{"n_head": 12, "head_dim": 32, "d_mlp": 1024, "norm_eps": 1e-06, "positions": "rope", "parallel_block": false, "init_std_qkv": 0.0316, "lr": 0.00257, "lr_mult_o": 1.5, "lr_mult_down": 3.0, "lr_head": 0.0069, "warmup_steps": 0, "schedule": "wsd", "decay_shape": "linear", "batch_tokens": 131072}
Each number is 500 + 40 x the weight over its row's rms, rounded and kept within 0 to 999. Layers, rows and columns count from 0. Numbers have three digits each. The size before them is the row's rms in percent of the matrix's.

# up: layer 4 MLP up, 1024x384, rms 0.104, rows 558-603, columns 288-383
# down: layer 4 MLP down (transposed), 1024x384, rms 0.283, rows 558-603, columns 288-383
# gate: layer 4 MLP gate, 1024x384, rms 0.095, rows 559-604, columns 288-383
up558 099:526468465495467534554490467509512429407501507512547456454561516476559496459500501462457357473439471498442491465528485482519503576538395436522510543513494543462516509457551461569578515524469500452477531506528577533535524499516544485462544526509567513487506510438509498520512464470540551467
down558 102:509557548514554455528543482385467481556504450508510455523491523524520466537517529505443459489494490582477538477515459548490532570476488545531498515534444493478454559528510555572449374547488519547519458476452525552513461560483531466544516514583546525620525450500471495462488471503485487443
gate559 104:469456491486505497502499494492532603462516505540493480490560469505553463443504494459426515444532533502553588487521502461446513500533525464459494538512514507518546430501477469480535458559498509504445498423469537443498427474510455492492592556584560527491480577446514467429527509527523571455
up559 100:502468516475443517530502546458473537499496471465464476532432466525496482502540443496494525495559515573492520499452496488437488485423501524468571472483528440441523528467416493466478508476466437520473547472481519535525493508504520478500504502518475368477523578519479483487502521508492500488
down559 100:498438451531541493489518488470499539494546506555422500484541505505518501512446518538515535504452572513473515459517532457520524550526538538508527483435498485465518488534438466509440507541492446562530478478513509595497538490490528585497566514496514530449455541597554484451546494528511456410
gate560 098:540473522498500454510520468549482575495449459507494521509519481513477522462472488497511569595545547542537606486461486448523495529462455489551440523540518528489487515499523458533468501502586487463456508464500539485490484474475482525496559436506545458473527554501565558440402548486483542415
up560 101:498572527518460544503499448513508507450490501458502492567483407479511508482534542470496482490499514438443477485449485473494484491463488517510488473491462547554420529500503436564586523439503503525490504561505399575519557516491453489541500463466524465480563511522521559451480530504499508472
down560 098:457436461532488583441470487512419497508466502492464430531494452483570500516464537476572507505544504490487504549452455536476423429551532557631505509526476465502437532536511504552518484482550481461455568469502521534488557535543448494571540491518507491530476538477522481479505526584533519480
gate561 103:459497495464546577512516470531578521474450544528513550446482483483448510457413512553492464464448538466425581515512525538472484466519468474433468511489479535474499454541508486525502582470595510546502563531486493409515465526452471484464537539555486487456498546427457470468485518456535483434
up561 098:529527529462512504510449590521548496537537581480537424519532497546395577561513468556516501457573514466498480471558497508520492482506599543451427502486491476477459492476494470497530453497477527522461475518530497424436536499502475473578485497441490467578547487501497508526486503501462500516
down561 098:491497529586495511475533526457532518444487563486462563435480540479472491407554431553498437480524576510524495512523542445484510470510421505501520499545616529460494502506531456503436366520485544520508432451500536434573431556550527509493490497449545448524529417496537527508498488476478409429
gate562 104:541473533529492473543518500575466508565497514471490514538422507455528521424429539569538543574452537533491489483512560524453537545514475528487567533469522523488482464522491468508567522518480504496490495453526442462469526412475494567415489524441569538507517586527515463512463503501485404523
up562 105:555533470495510498459489487548443521458512501527511473468502441512512554535449412530395466535508531471468457515386484488474515551462514443481495539503478471603499474534472540521436486452481479510476454535555554541512567496479493475525452501528510472468515489503567460514517540474506449468
down562 106:485530496589480492490454492503498464471434439508514491521427481497449578471513551589531534468516570481430558517501548485486563508526534541486445500512436517525534473494486550441528557477473510500426464402540454534503501513487471455478476506474511521488522552402577530496475461464427550524
gate563 098:395452478472508500525554524494539483495474488503460509467456602480522434488510489534514467505585535537537571507525498491471540537485529571497446497513390501497451502534531510516483492512484445430487494397414526452546551544479501439492519509512605468471440484534463450555494554471476493474
up563 097:547519512464509521538491474498467508478562392501513522522415558422557422490447526454559478493476522493505512499512552510484544487509479470566502460521462531465590558458487491524543484518484534525556509523468433447509549470427472487465532486425461539558462466521540539542413420439486534557
down563 101:533483548573485517471471555579516564494575477500523531476539453504537474529568528480479512507442535491483456577461495460437525533500509477541476517585517473530435443489484433493534425511516495539527502474467483518480472533445437515530444561462543460456489500435517497474520498573537493530
gate564 095:487489533456548468471520534498510499480504559559516484479460502470490506518564475513498527425487451465467446493500488487493553520525481587431460537413493568500516489525481477574514511517513461460489420470498454427475454501498543493456493471577529530479405493536515453455547512572495474446
up564 098:477552478519465533564514463510546521544534501498539493483486551497490538512484513454517562493461489499515512467473553518478503529494512451489489541473461566462427477491531513421471489453502512518553466515470596531497520526492538519508553530545545506430462459523479474537515445398513546474
down564 100:537460493531518498530505568493507462425473461592424526513510441492483499498450597498456542482498450495500420466438472492478499552453442434411485532575498551459506466511510469545505576525469516501511460530588493504542481430632554462425519439469511470521463478471487570518444496509514482465
gate565 101:557523524572534435516457458548554466576479556500473487439478498473485495443496507481448471479523499492515522481513513497503533404496520517470511526498524498483467503513489532467492571494508561444551573533523504485522529493528487551464535516579431514545499472523527438543502542503495483448
up565 103:486536479525479448492485493487490453546543577539457521473546482464601473463460590484468525531535536614455472472452500524504487506517469498494431472532496495545504442530476509504506487441411556449576512505543466500499510474490499506480528477535424492558523481489501484456529533531509505471
down565 106:548549526475546502455433448497543506499513504557461533462503495451451432529527540487465507481526507474488490538556515437536456502476483503492464518531457471460431480487515514501539476538409475481519485487446498511469444518525459493481500482461472472511481433497521528542475496445442437587
gate566 100:576474456488560492589534482576453488496515490457516515399506490454493526546442466516548532520500538478510415532514516510500475536539427519482561524495473442500455531547545581458476583461641604503462464514483523445611503494539522470512471535426523488476407421499498500526524460464486459430
up566 098:513507483492532570518491465556378555581485465477494482465524562464485546560538530512536488570503547583536446536508540491473509500448496512444505444458561424519464415512543520486562509479504524507517476438459494499469511499505434483547522482521492485497514486433465456452489482464442463538
down566 099:496488465521559470487497588512450519523483497512572429512475470558532473513504503498483532524469542480462498477484521585467573504441509558515524535474415560510494505439445536464515482503502498506508504555521545463557580448473448521471473469526511558465509493439566494488588520499535508524
gate567 100:539471524486517468566577516474498508519503526475494496448495498480435513513432500460509471510503524576511451523493565497504529581497440431479509536544456448449480514466488555500475531447548443552503567512576426446529544465556524544565451584502453462478487490557531511450526532495475494498
up567 095:535460494491489427473523506508504494515458478468505508496536515450587472509466455472540530494531498534521459480495536533511492434527489525500471500499498446550489538443512505520554435506450504522475500551391569485488453561584459542574431514473527485592525513505466493514528487493504466496
down567 098:488458539492563479534504490523507519509478495532514453439499530442405486561489466538503520476558492510493463489468499555501490505456430534492556520462469574486582500489558501532469556564452476545480509443445542528512586474516546462550471571554433555489524521476506489476483540536486517477
gate568 099:482522509512504477530524439482478499511453510566414497512519491530493441504595533461489454488429508521503466534541515543565478501477536438505467504478516608447503548548515461449528525571503486504522516444458433545549502463529537468439502481496471513447478463422500577441472557561518533509
up568 099:534503525554515523517456505534591475460501439497471523527484537486497448499421550594530525435491465517564534516417490499521467535509490538516552489499458511544510540402487518516475584463458509504550438549482527552436479533520508372493526522532603511477412513482506520486439500494553546490
down568 099:520471482621524539482474590416528500522518462533460479474525447525515574509510498496455495460480478542456447464535452568510529507464444511471488425477469446515521520544563493487480515500531494518486521415561522446560493496479499460504522492483501468486463576472483450497489520527491540495
gate569 102:486487525513501481471443543544527569462572452468477469448478434467464557461472553500452568465574505507459548610531465458442538471498471451524498448453518514505456488423521458448447486494532576474503488507547551536402538430455493514501509459492512494509510507548472472484494571476515580470
up569 100:525569492496516470566495585537530540512522570438427528504540503481591468525459465510476501493503523546490488491476510456464556537522495514501452549448472449449484449587445487476476495533402528527425539435476538413570523494622549419504456477473498507520461619562483469425522410610478527523
down569 100:546527460504483461562553608432541465489445544478452445528474485525528522510504513511512463448512495466511475487523482543478596474486520529512496514476533444450469480459559500575492567504488450529485527535530494497550409536575530614472424509525534488501452506527505550538486409550584527529
gate570 097:518578480492470524466480444518484549513510525511494460511522544499514482511485500504448491526577450518511457429542480456540496420543480418525448523497440537495561555491483443567613498461491531536535549491477509519513521521512515462489534531485504512494444525558520446507484537479463533481
up570 100:554491475520528512517512539493501494531470478525498439527500488479528543454414465509478505451506429498455537530451564482501525431465550475513440491514477494519479417497493530486541509509465529524547551495527535539543471501498557446478497460484509535504499520518547483466487521515524543443
down570 096:490484532502493497424487473486455529469486594503522507493476533528429462529478480497569467448449405510545578512412497406499573491504426511549483541489430515468415508591516531497456448531450492506530517416447570474483536508518520512486543540498467542460484473531489521532551511537529524495
gate571 099:497502545516511576595588575514500462529516465513513470434496540512537481500439507514425520588514452488514519460502531461495505498448520475471524479540494460516587480535549511464500454493468490518508403463516509501550484403483543550576534515532484526577502486531517481508463475499509492515
up571 100:478467513512492477463526433428511516463528531481456502525471497527487461497543460577457475518502558394385563496512483465533529476490460486530474535482490522515519479501506506483439402416471515512562489553478513539547489432530518448451471493528468475486542475493499437515470453490532534443
down571 100:469543466481517473510508464569578486526487507507459509535538476522520419480466537428458476505472575496499506554472512485480448510521526489488532521603443468543479442511562410533535612480486418468408486532560492457535476454527473529472498448497474533479510495471468501518485480522474470503
gate572 100:455538487465602500555492494512480540514504524474522536495467487544581531541515485508499459526503491538487521485510534503532553478515529455499485497519459520504491578561497522533569479498494525503532531518516494453534465388616570441548494512531538457556479516413446440474482521472517494462
up572 098:559463529497487498526539492473535503486496524441491568498563434463525424429523532434484527494516449476503526486486460542609524432444609501498517455526524449517547451508412519564515529452503476482512609448533456477479563540497548448542497483523512474460511484484504517506570448449530478569
down572 097:512466499496456544466483592500446540418495509576488490465479533483521474581544439564540481461518490533479493489497478501539473458419419483555502459484469468541540513485513537439486439479498480511522506590468599517497526517519482520517451540483489457502548554575513508464471547571502463481
gate573 101:508492446470475464525553514503462491521469437457496559425489479514471422514411581487507468567551493493491460540515541496517483518505510483486481509476599548509545502476524527460543418522477514488487534477557536543461467527593533472522538519454452513480482529559432427520493490453496498528
up573 099:535530476475498514499530524486506532526474604446488453573497485495518544552600490526517495480515491471507572506445431413475507505506512498536532506518483483479527574478505532495511516480564482504507522506483520567529495516460479508559524595549544478501485494526563537481568494557508538518
down573 103:573464524501471487445458529617559451570497496500567527509388473544533526515515488468530508495527499474516466499483479535473497509461466451484475482458503477513493375465496460488478529465455609459517505431431522547475523424510537520490493479501560439471564467503520470492526478532477541529
gate574 102:479543448503436552560547470451458506556490453508544490473447476481463534515543499451544537540487526449532504446512574545519529491452479423471635513495558516531540566527516457592529430517549477476526494537521462463563519498501576536494549429550491460517550484571526591521514609437492506417
up574 106:518516519523466515523474511509523475435482487465478462510503461535426493432454496517489456450485560539483559478512520524464511506459581475529465494443487483376465561500492467522560542475557541402494527548471497499482494422458475450564460462536522506514486498488473554522511549544493459446
down574 098:578525515558442441472415438517489463515521530455573547439515514528542413493470522506525490505555496469526498522553577486482512479495518503634498495471541511452491443616534506474474554474521593498501593515543429490528468452452548511524498467532524496532486466512424512543536479524509559564
gate575 100:447480521568518458584509489478531519512543519501553464456497447439558442474471537516485447487451451536492481629470510552427492510497482615445452465484496511504519439435583504504529511514589541506499493570501461582450506497530501529532413502552515451502473553469487516455518435523569545542
up575 102:511543521505600461524557497471452584513503484471417525562489517531502495488544502539499443528507508432450497435467487438481441452549476467562516504538470490567515583473472520518478551473445532441506568579516511430493535460396491532507528443460495576485474576490581483481486471590476520427
down575 100:553524453523430514530465475490537477476473505440490481608525544533520527494494421497449492571463528507543500548505435489512466461466504548474548497493546429500553460509472450538486538477562486573464498495504475481544470458491506517536504490509500453529496432525472548469507475462531558486
gate576 099:581469495504465566472479452453483458507507459494514441502506516473447469457500515535514552457493488510531464482498492481466510525450488483521525395485532502502507468518522530452497413582424504502488480542459477475515426412486517505478410521529466503517569451480454481495481499506530447510
up576 103:521487469497533526511523516471511451434532460475465481490496477487550509431551521488486461472443494523492569470526548544488501514493535514572510452523452463555535546534484559447524517543509531545556500589484501401519509444459467515504536516532558429498432566517503500478559573543534518598
down576 100:510528436500542520508485447504530472499512526510493501477487537457432526559548512493489524482494449519472478519489510477565502518466487535486423449522582424419526455496536495491500455525434492500479496472549456471513489550513463500484517533561438509475505491517409490604489425464499528548
gate577 100:512482548513513480500435450462430504525559497487518511482458515459521543465489456473473464456538471457542463530455494513466524528472361461498522445463480524471466445487486517503509459503435529566421485467532530452555573457502488571518584446459480510424506474476494481465514543550523533438
up577 102:543514542469487491466472480571374544586441600507468478453572452408474520559450503561448439518516512459552470503505476469500580493492458441525481546399522487460519493444512500483507517489480518463511491439524482471582479523474552538537560474466437472422503470421507445498466511509484464421
down577 104:501521518551527511536483522535541528521534528512521430511474491456457495484481537422458477503515476479463486482523465482500522538379503413454441404528553510477461494494424497480514574441435454543475519454478568509526514499498503531487482465526463452508515528424544480487530502500480441527
gate578 101:467505486494483526542523497430454522514502475522555502482522438521440496501391458484475453530577478493552527513484574513490451439466464449489457511502484444541502479498549497428466550518493522409508493465498446522484521461555519444474496489487468478558510528482514470547480501524524491468
up578 105:510532509507461449548449486460536509456508546492529476388458582471500511529466518466516569535494461418515497538461420503485552491449587457520534456535528498480458478405520497457490535457500512559454561466460490473486467454455534521439510479490431518530456441505552481602510502502477483522
down578 100:507471538568457533467454428453550468487456515475505450470521539450467519475453505601533520546508439425467484470491508550473525494479494472533479519536537461548501536511477423413472507539535541531453528471472598466579479462483532479501473540538450508510516542535432554501493467443513581514
gate579 106:411469583485551569456550508501548471455433463523500565558512548468480512481502555548517567544499543494511501513473479486476429493475533440527510483516567556453470433489494542449490521507534471543586491506588506574502546417489482508510551498447485537541482515468507554453439525437557554473
up579 099:459507540550406427582511474527554532386551516531566475483544494520472445538547516568576436513523467532482570570554490440414470450488529573445506455505544511477455506484529451561494527534490567446518468545516509515491518493568534496482543472522546456513478518523487451552400498486522433536
down579 101:496515472603457489579476536552495551394523483497471558503492498486498496441511509513489541520510510491524539512444447439475531497511557509533433519480484515479463480572494402503514557436548524504551478457545523468439520545485508410448538513466483558504488411534495551557522502424490547527
gate580 100:536449465489501594465542544540503524450536604560422470589525482499498506493444461510577474543479559488517471474457509504552493472449543451468574436518541484483583486519476449524544505531444459479437506538473529495469507428492590475509475550479475486543555538480531514520554560560506517475
up580 097:523486454521463458468514440510474435466502513516484464531518486494468556529460526450424513548558423493553503435484552486500523552532450524461502497500495495447444479454457479564547536514494500505524516489486558539572501497475512501449572437421463484480504486456535600469456506538457486479
down580 097:537543538538466482533476510469504508486536379471458508437457469435524481523510515483401478466471549478494514506491502423512477485482419539528560528520493501470518533425445544547427516507491515470428577475462498459478460497474521410513518426558533541531507547586470489477495435502469491509
gate581 098:434412513452520480531510473554446422483564495513535490556453511453579517443537411434577557514480499539455499454503499516580424473414428517466493520529534508516526548529547481499557463545498533461492462517524509448502513504515495447552483508546491496421455482512445518497451466502510452498
up581 094:552462512563570504477550515419522554537558480522533492558558475566571466560502527540492524456496486467514432528430445502567561553510457522537468461537507502543556500518473525472472452495486601494428451482486456544535448456561477478431430459548502527559586571504459554492444526461571499529
down581 099:473542534467480564502515509504515491535450556545443449533491480479539512550484468465463530482544482500491544543562490479540441492446490521473545524472476481498484543564481536470461551474555485527560459506492486483581501475581463538551501550526583504461487479490499519516493476459513517459
gate582 100:457436505438492488461436535498510568430509528497564477543479444478452553438521428522537559408518503507482493475499512522486533478547529537485431508458498509483468524482549555517473514477461424447538504544457392493414462499499524553471574571500547521472488491487481458519530485491502478501
up582 105:519470506488519464515457443537516527536522476439515472519588510429540494534541516493542442509513504534532479489498506492492572520481482499454463512495549566526466517569471466543462471499481460547492454520477532485452504444585571450578482487555444544560550457474517576444466456507442493469
down582 100:541490481460491531531416513526542447497511487496451451444471517495597536563478447559440497456474452463492512494454436453468518427532447509480483437502511543514499592542531473517471486525546478446504506484503433446517459414539448490551456555517513469441531494480493550570529470443494568457
gate583 106:472462537572518454517475533467500498461524502584484479456548515513533531478555496462526496520512552516450544469542500531440543447540521492463545605518506526628506546595539517534511528514440554520530428501501498529442456435408559460546602495502540552495587602578531501476470447470492490491
up583 103:459504468499467509492517504424451488484480520530499521499489565488471518529534489546594539451512466456561534504457481489510512527539488634541515484517516482454475537535502540498529470518624538451496480430528474524540530517471535476450509544475494470501472504504560449504541540451464531521
down583 102:482555494497544556533516515565495411514431610490483542485531484539510486548457524525498548494516446427519514520414461584508495505438494546485571499534476485562515390504492515493491497465455521473457536564455527568564554453392506531476524496561480510476520423522518483512479519473516536492
gate584 093:485534485478461550445450463509534537468423590523544417534497511542539548472518490514532522503455532480502511546527494415451506513511491448449502556499549463488513543455521456476470551507513595495604442463494504427497437537494494525496452554453532546549478492506526466496484545457494506485
up584 091:513541427445540525469491557520533438580488478531572497475492512541502450465454504540521546499543541472466483511433514461540545478465544494506506515476490480548452447556402527531491439514477504556520445535500486499540429425528499503495534458531478445477471542452530521519489450479504414448
down584 090:430499511508466486478474529462518463413529538478485480570549420489521470503533541517500504434546522498566491448526511501516516493516392517501552516495525541489537563528528498541496532489558522486474526430511473542524535537532487534446508523510436530464497551544452522506579489531523576525
gate585 097:528497477425523487461506465518521484570440513548472499428527453478525488524516506526428489551565488541514436484480499508491540515456481490494512539428514491484529502418434498586520444490524518536463530479509473491612466461527588528523528630464490470485578502501499529462506467463394510479
up585 090:405501540454576467499536485511440550490463434497499467575516481545498474474494398491472530471423530560492505524495484582522552499501595409483494392503465555542500546471445484454479478478536552466592485538487520500466526520545503516517453450480453481502489496486479515508409455502557527508
down585 095:494564494519468571538468522523495499516511535506508466423525506480492542520515554510482537526524505498479451503493465371525449509521504588532436496647524500471500439537481500515538525506510535497496501502526523470569523564491539479542504555518546486453501553390524489496481488545515444528
gate586 101:477424441509488560527515465510425542461478479486448509466576429462490542522513464469504559493508447563498504519534495484477562465504459486486467428438512528529532613432527493512497530490542520424530461545556532544550536497485536572495530487484488483559467529536496542503587532435519507519
up586 098:448526528497531481462437480514484483488474540515461582505530498508473508539490448533426448534497522548506547506451524531446455497471518488501465510477508534507475518489428510547527371492514491497480546485468537571524448450480495487511544452523442519523506505466485470454588518503517464547
down586 101:546481416446550488518548461510477494484464488535509547487456520568462570465523473603460470555505470416491467513432457536472502583506453498561469533477476492459464477491503469509452541548478477542413433530505501581474474438475470477492488527463484540478488522479473440548471506525484508450
gate587 096:466576494512522453564449506537471517471540496598518503499451500515575507522461528550531469509428465516545593486564452514458592559427548503453531596535519492504512501534498444514494500522491460522445534417514537534391550475454450503513527498552534461487437460457400545489498479513509488487
up587 097:464456466504527532444485543540496512499539508510527543494479486532470513511502409480502509512447525492494560449510527465498470533505612535514468453481546558434487554497493513580508511526516511493520554519460497515357531522474456504497470529460458472568509475537428525508460504547556545459
down587 097:457576467512508517542497536502545482580494495506451481534505540471548537508584541486468562525506478526557452542564519452488480519383515519528489471482554407459472506474494454496443512513530491469505487535443418526579509496481525487483572489545549461515483465514546529460526533493465500509
gate588 102:502441483552457526481423533531508570545488524459480488448504522498510481507485438592509435519518494578525507478504479440418508525539498493475523510499432592473501514525521499543451553504516441400513474485434476519472501496460509439565438455491475512459468397454465516549563529514470564541
up588 101:519460492533504545509425491463485500499504600512497479470498503445474495425510545546468541450471534504528492495541422442546440439513491524481431518510507464473510565463503490553533511612454510487473421454435495506526487548497499530499624522452527504484474482572526487389443443471501549545
down588 096:492573483499496494478511496493508474501500554522489497536472429508481500470445528529544535556486451561569481519526532514482459487454466417469420471489474432487446506509533522477502469482463535540485453482551495466457457490494540494520488446475438436454448524440523537452593512522549471511
gate589 104:522521535444503540506535491528525474539514557554482546504515514477476495541486508474487519432498566402490517433504505454476434513439508575525545442499505507490475544514445464464430511459513543497488476490507459407602496556502473496477512501584503578499516471453464507506474436468580431496
up589 105:471533473580452525513444481494462471470533434493545457477462446500511482463564475478456554466491487479436459406474509501506504467532536389513484516473528532554530443492477569499517513549486502544533545493530519463442507497555498502567488505524513565566471521548478528536500534494469571459
down589 102:531556506489493442452484486503524449525595549488538439462493487531515488471533432536517507473524527473589522501562563481445457520547485462487576499515437549436490494527538434510478548473502495490494576583515514488481504541465501450513427543506531476532458455542531516480506487457462454509
gate590 095:548479523555450478600528516554431522509469463490482506546503571513497552481464531543495445509430481511520513453505540539538469559522478508421478495536420509493483498540503514492465481552544535440480446486405524453434531437504481461541504469460528481498490494570505571451437537478453462511
up590 091:454487529610536562508527413482479473467467545434555493512530492477543509469557524492501475475491516605524444581558553498550534520471454534470525454436538584501434572561503548521542551524432464491491502482422501494489501501487488470501470562547499481519491457474496453472483509467477528588
down590 094:570563546459472498495528531501531451521482416531450484463522517537436477452503518502485447510520481516488560491478548514554447510522487449491575590521496512462499434497481548417534544492590525553474489551517505485487452473548425466519544482535532483535451508543559522514471436498449458494
gate591 103:475533459479477442542474483481518501512468489469561525533433507514564499499544529475435476475513519524458450533522531513516480516422497505526566513503498515607507530503498614430524458541535544494590479552527439503500451496458446515471469420439479457495503487578492513454494511414460535651
up591 099:443515463534499475427529475614457506527503474488590452514497468511544498492522480532532456471519511486520482491568519467470419547523558454524556467528558515516490516508474522484488461534481486447496493533483523520510552510469523533475470482496421453515545421453506436462520512464531495497
down591 096:479515512491491550430477520482414442477490521496537476502473475486497493536566508496473524469491464523497447496468454490472526457467509486493493505453479466525478501497527534494468473484507513485412433563493472548502508522468525515481460474540467537572480473567637458455539534534565453500
gate592 096:453498479470515540532611509486487498456541443511501530450497567547498507494561554532457535468418482506518514475470498457527547514463530489493545548567523491516540473537543526430462483516484538500489530522501518461455490498457466520563519533496520524467533462569495465480487433489475547505
up592 095:522480538479543444400517477610529468503478505496485469518481457500435572541459537475577581529511467542502530425532455464458507459419550409481533432511515526521477434480436529559475472437502539457562492484492436455510563441538544520501553502577560453532449455525421535489466507448532493553
down592 097:519459516510491500475494553414464540532553602531551517481475539495520517478405521475475450558452531554556476475537504518470440523520497440461493444459481539528436471494484543499483505502467495485534464539488513441527412545541501526416497463554511479538475523515550458518587522528549458449
gate593 094:555478475528463495472542484462463560458483510535452527480485493554499504555491482557479573504477475449481544485401472474539496542475531533468504600497511454406487529504545512548482495508551472567476520486487523511472467486581502536444433520479523511534525463478545426445564503488525465507
up593 098:507496472514529532436497496529514462487512528537481499510570516454491482486538566495562557516519511407488510467506469464512523476513451482485466443505497521472551435526413505526571560456539549541526554501507533477493485449556484500499509525586495456548451541537472553452463620430515500465
down593 100:508480499577524419455511519476497510448541522451527545495532537540514505570471484538535528453515475536466557542490463499510465449508528508481456537452415541525520544475630489561383411467509478550432491476524434544490514559501603524593478488493529490523528477514533385531582500433478504469
gate594 099:520537442464504504539495507557535538470496529491590476468508490509524515522456494512574464506468515407491497549527484463490536460490434589456434590472479483476480523533508520473548490471523521414521540515458442446473492561522466540457523575500479521453525476485530469540465525438472458488
up594 096:568531530423497447517473499475516496449561401478546491493503519440436419504468447456525493506447483494583523515429469440486521531471548483517484521575501485512473549468483451473458506473466538554558493477484494528459535504451484497496471504483494503560462536487488432481497514472455547541
down594 098:445567442536426515550512549497438542538455482615461455526508455540568563478439450520508544512496467472485540553498511504406534482523534508532481491516497468578567552494468495492504542567482536491483452504505577582526505515479561490477535534458471454483552527512484433461485550443481541509
gate595 098:507441514471530588512572422549448502584510521526550488537561556526524524530499486569478466513495565523499524536539467575468503459436542534504492485506423528582544468476620505474490501465569471556503575546551476479518497494567554521539452459486435530511540479469543483476571443490454509527
up595 105:521522500508425524562435511435471487461427447508464529510498563544569532510426521512465482494506503443439545481542469575533519521536602510545540516589584493543573466408577466468516539514469484542469540489521553511422510497524483527486475550470478482454461450465492458514523470485533480460
down595 102:554469490501489494462484497485503474536529450515454505470448453394473542544548482511567491555469474544480538470450499449513481497563423507441509510405507479520562559505488539462506518448464476486495476488448520527498539583464488456476534483565431474574538490482436475529478499456525563517
gate596 098:512558496477440477503541455531556497561524448512504492598461487537509481519560495511444445523481537430526498500430495531455467537517505520518477535485446507471511494460504498505525483491471512547485570469454496434451486522579430529521502490562504511464436520450497472481496444562530459503
up596 099:480511452528529551513567485577535543551491512474520483506475464574480468506492500581462502475518516494419430467466478474458543501459543538491474448461482460458442505493474468573507466498488478507567468499462469458502500549446518497547567400483543465494521481512484513529529581596488425499
down596 099:475551511438616516495540576511507424466498471497485477492498477527506510521476461547534500478531529508541474640521510548467531435513508471501563570547464476464476509542527550487491409542470531439464577464526475383575510537454497445487529536488480416502478445534538505465504506547481530529
gate597 098:494529471512503532519539619479478540402479503530457497457511484507491489502426548509493502513559472509487472613459547552465463433495464483475520526518490499504447482559513647478457493492485520535459560514429518479500475566449500537553530476513487576493562512521472560450519501501550465497
up597 102:470470577482521530550518520486559487498461509476478448495475508578505547545423522490548409458491548474507481464474501477483477485439485483511486514538442472532404487458552497530487522499501533579523489464531495507534532486517479522514532494413520488532458538597486519475507453456521495480
down597 099:496477522516430501585499559497466573476460451532521468450356522520520511450440520539401458491502431481505540459471530469473504423508520550612515488508565476474473506531550444454514462442514493441444521570516500502480516471513500531430500467424531499442409550430482473447460459501471491524
gate598 101:524498421545426508518463481403542494515495491472469529573436571511462570406497546538438550439528513479506463515533480462470536499486520485556448474482498479547542538487506492464481489478502482580496525474480499484470472500486460437516536519560487540514528457526522501539526497426570499481
up598 097:473581492472484427492487452488518518444561407487430489492486502544421474501567562498463535447460541499474470521437526511500513548501545484504486486496496514513499506470515543505436520519460529459544598497532456516521525567478488530470528504504439508461587527539517517489472541535512532485
down598 099:585485483482477446499488496493475491564506486460447486453430593509506465489538503422561504486529518402500439453518448517521552503450497445466491612502465486503477554528435559494498509563508484510490587553499457497506508557540463443485530497468543487492430533498489472466492453536447481458
gate599 107:469453471512574542505560452506490568484439479512424474516537537532517505492517559498414510500438511542531565511532501460535489557504537505477541459530585517468470436463494522384501568550500506543552486502487500494522492473462523515473515469473450492463516429517495488444553514532507507613
up599 104:454492462450515463554470480571431518526504465478482466519474563582510505502528481480500479504546453452524464473455492550499452508476564473461463438483543499468508472523498457490423595441454560473568504452518448514495508526525531447496538485456537555463523444505470491540513513545497479543
down599 101:518504508502513448552514466497502430495434562518485490486475466450521534536510497514473557431481556449468475510490477501470495500476521536462525489512509452481557456472508479430512539559515456455512475436444484555504494501457563539500476493563473531514640555575511529498455561556479396515
gate600 095:463445414500463526584505479500551474487500490491554494473451490506511552517566489491480492482478526497499476428500502541542453470537497461509505432449498472440476441396481477503481563454565479483514445508523569503488494452447436460494502479442528503426432492469522543523459527559569553532
up600 094:549514538428489480461487516452462525480427529434498531483487558513530474459474504492544488578491543506485554582548434456495482522509467522450469502467464492489500534557526493554513462412405475526486491525539532469526531514511458473471480506535544500484517470478502532502530441496622472497
down600 096:481540487502475446502549464507486461476559479513500484411518553493504500536485470551549511454495532513530441476473528510496546495475495500504504382451526535491507529495502585487505523519465490496547466412476485541473517406471553492519506491524516509569488548499565458521460501532523524520
gate601 096:542501494515460504445460487546540570459457476485458538628496483451508486462491506472531531474513474419448503469473510457493481428453474516499496486476475465519533459614575473526489525550547561454519564490486489487512469543493514428575459550532500527521531471488428510469468503468548499497
up601 095:550477515456465522537479509582374497454493507539571514573505484499502415465476583556516530412456519466535526510446517445479478526468465487441467541451516531496480446459499526592479550589524498501565455450479522481515517556463467434456476459456528531546494558537492502490519505528500538485
down601 099:501480503433546522547529520473469477541479430505503470530550471505472555490469553520519471505448524458479543496609520461515482571451444523528477423571461460541523474535538530522526521504539501513446488415360533514484477542546548396527496503444498532497490473385472507550562547516513467481
gate602 095:492478462478531599517471472531441444503555522501475489513450487575541487541436467532497428505467536581432501472502553474513461458448510591430543522422482540500510524393528490512536447531466533527562447504419470523459503495501448499557469496476558582502534497430554482472530451570494454368
up602 096:527486467487471588506555455500531497492503484530443483487601470524524444484446529541448447511533451500478492511512512543472519498443564517474504440563508458497512552435493534481464532422567586519441479424473446473545514481474462461485451552522471547474523440433474487471538470468564431488
down602 097:471493482550516482489483552528529474511550541578489513564485495496437489559552433489490551543523507533463539498527509517469584503502570481482559497452533508563491452478540565562534447525512490470483509575585516452442552512495434569538534489388486438517540532487448477588484409449481512540
gate603 093:446450508536467456546513581446494499491510433522520512522511465442576439454533512487478499516482548572384456559512454550499494429553469446464516525530460545503529554511543546486500521530454428506520497496545516552514481578483496517576515546508450576515503508487466417510479470503539509514
up603 086:514523534559564486526455477513565474578469460490488519580550513483511473496577438479479469473484487497462410558557489553530557532508547543502424553496465464471492535440560472454514510508541411469455522470486509506520492503570507475482509491459476485554495544389423550455454583553553498489
down603 093:521486456428471497517529524483443488424563560493510432435442485483569513469493459407480478477502509441496567481512515516491494527569511525412495491445496467565485549495518490496526403516442532545456482469461532481445536490495521505460505508487523413506509428468439482485501438551529494489
gate604 108:518415491502518483502487587535478494544517492535527464518471459467532506471548459493491416533507485495509498499484514439414583445491478523523516465517518457526541425465573491521522550479424480526526492510484460469515445470488496496497542513466547526519480505493538422485545480585534459523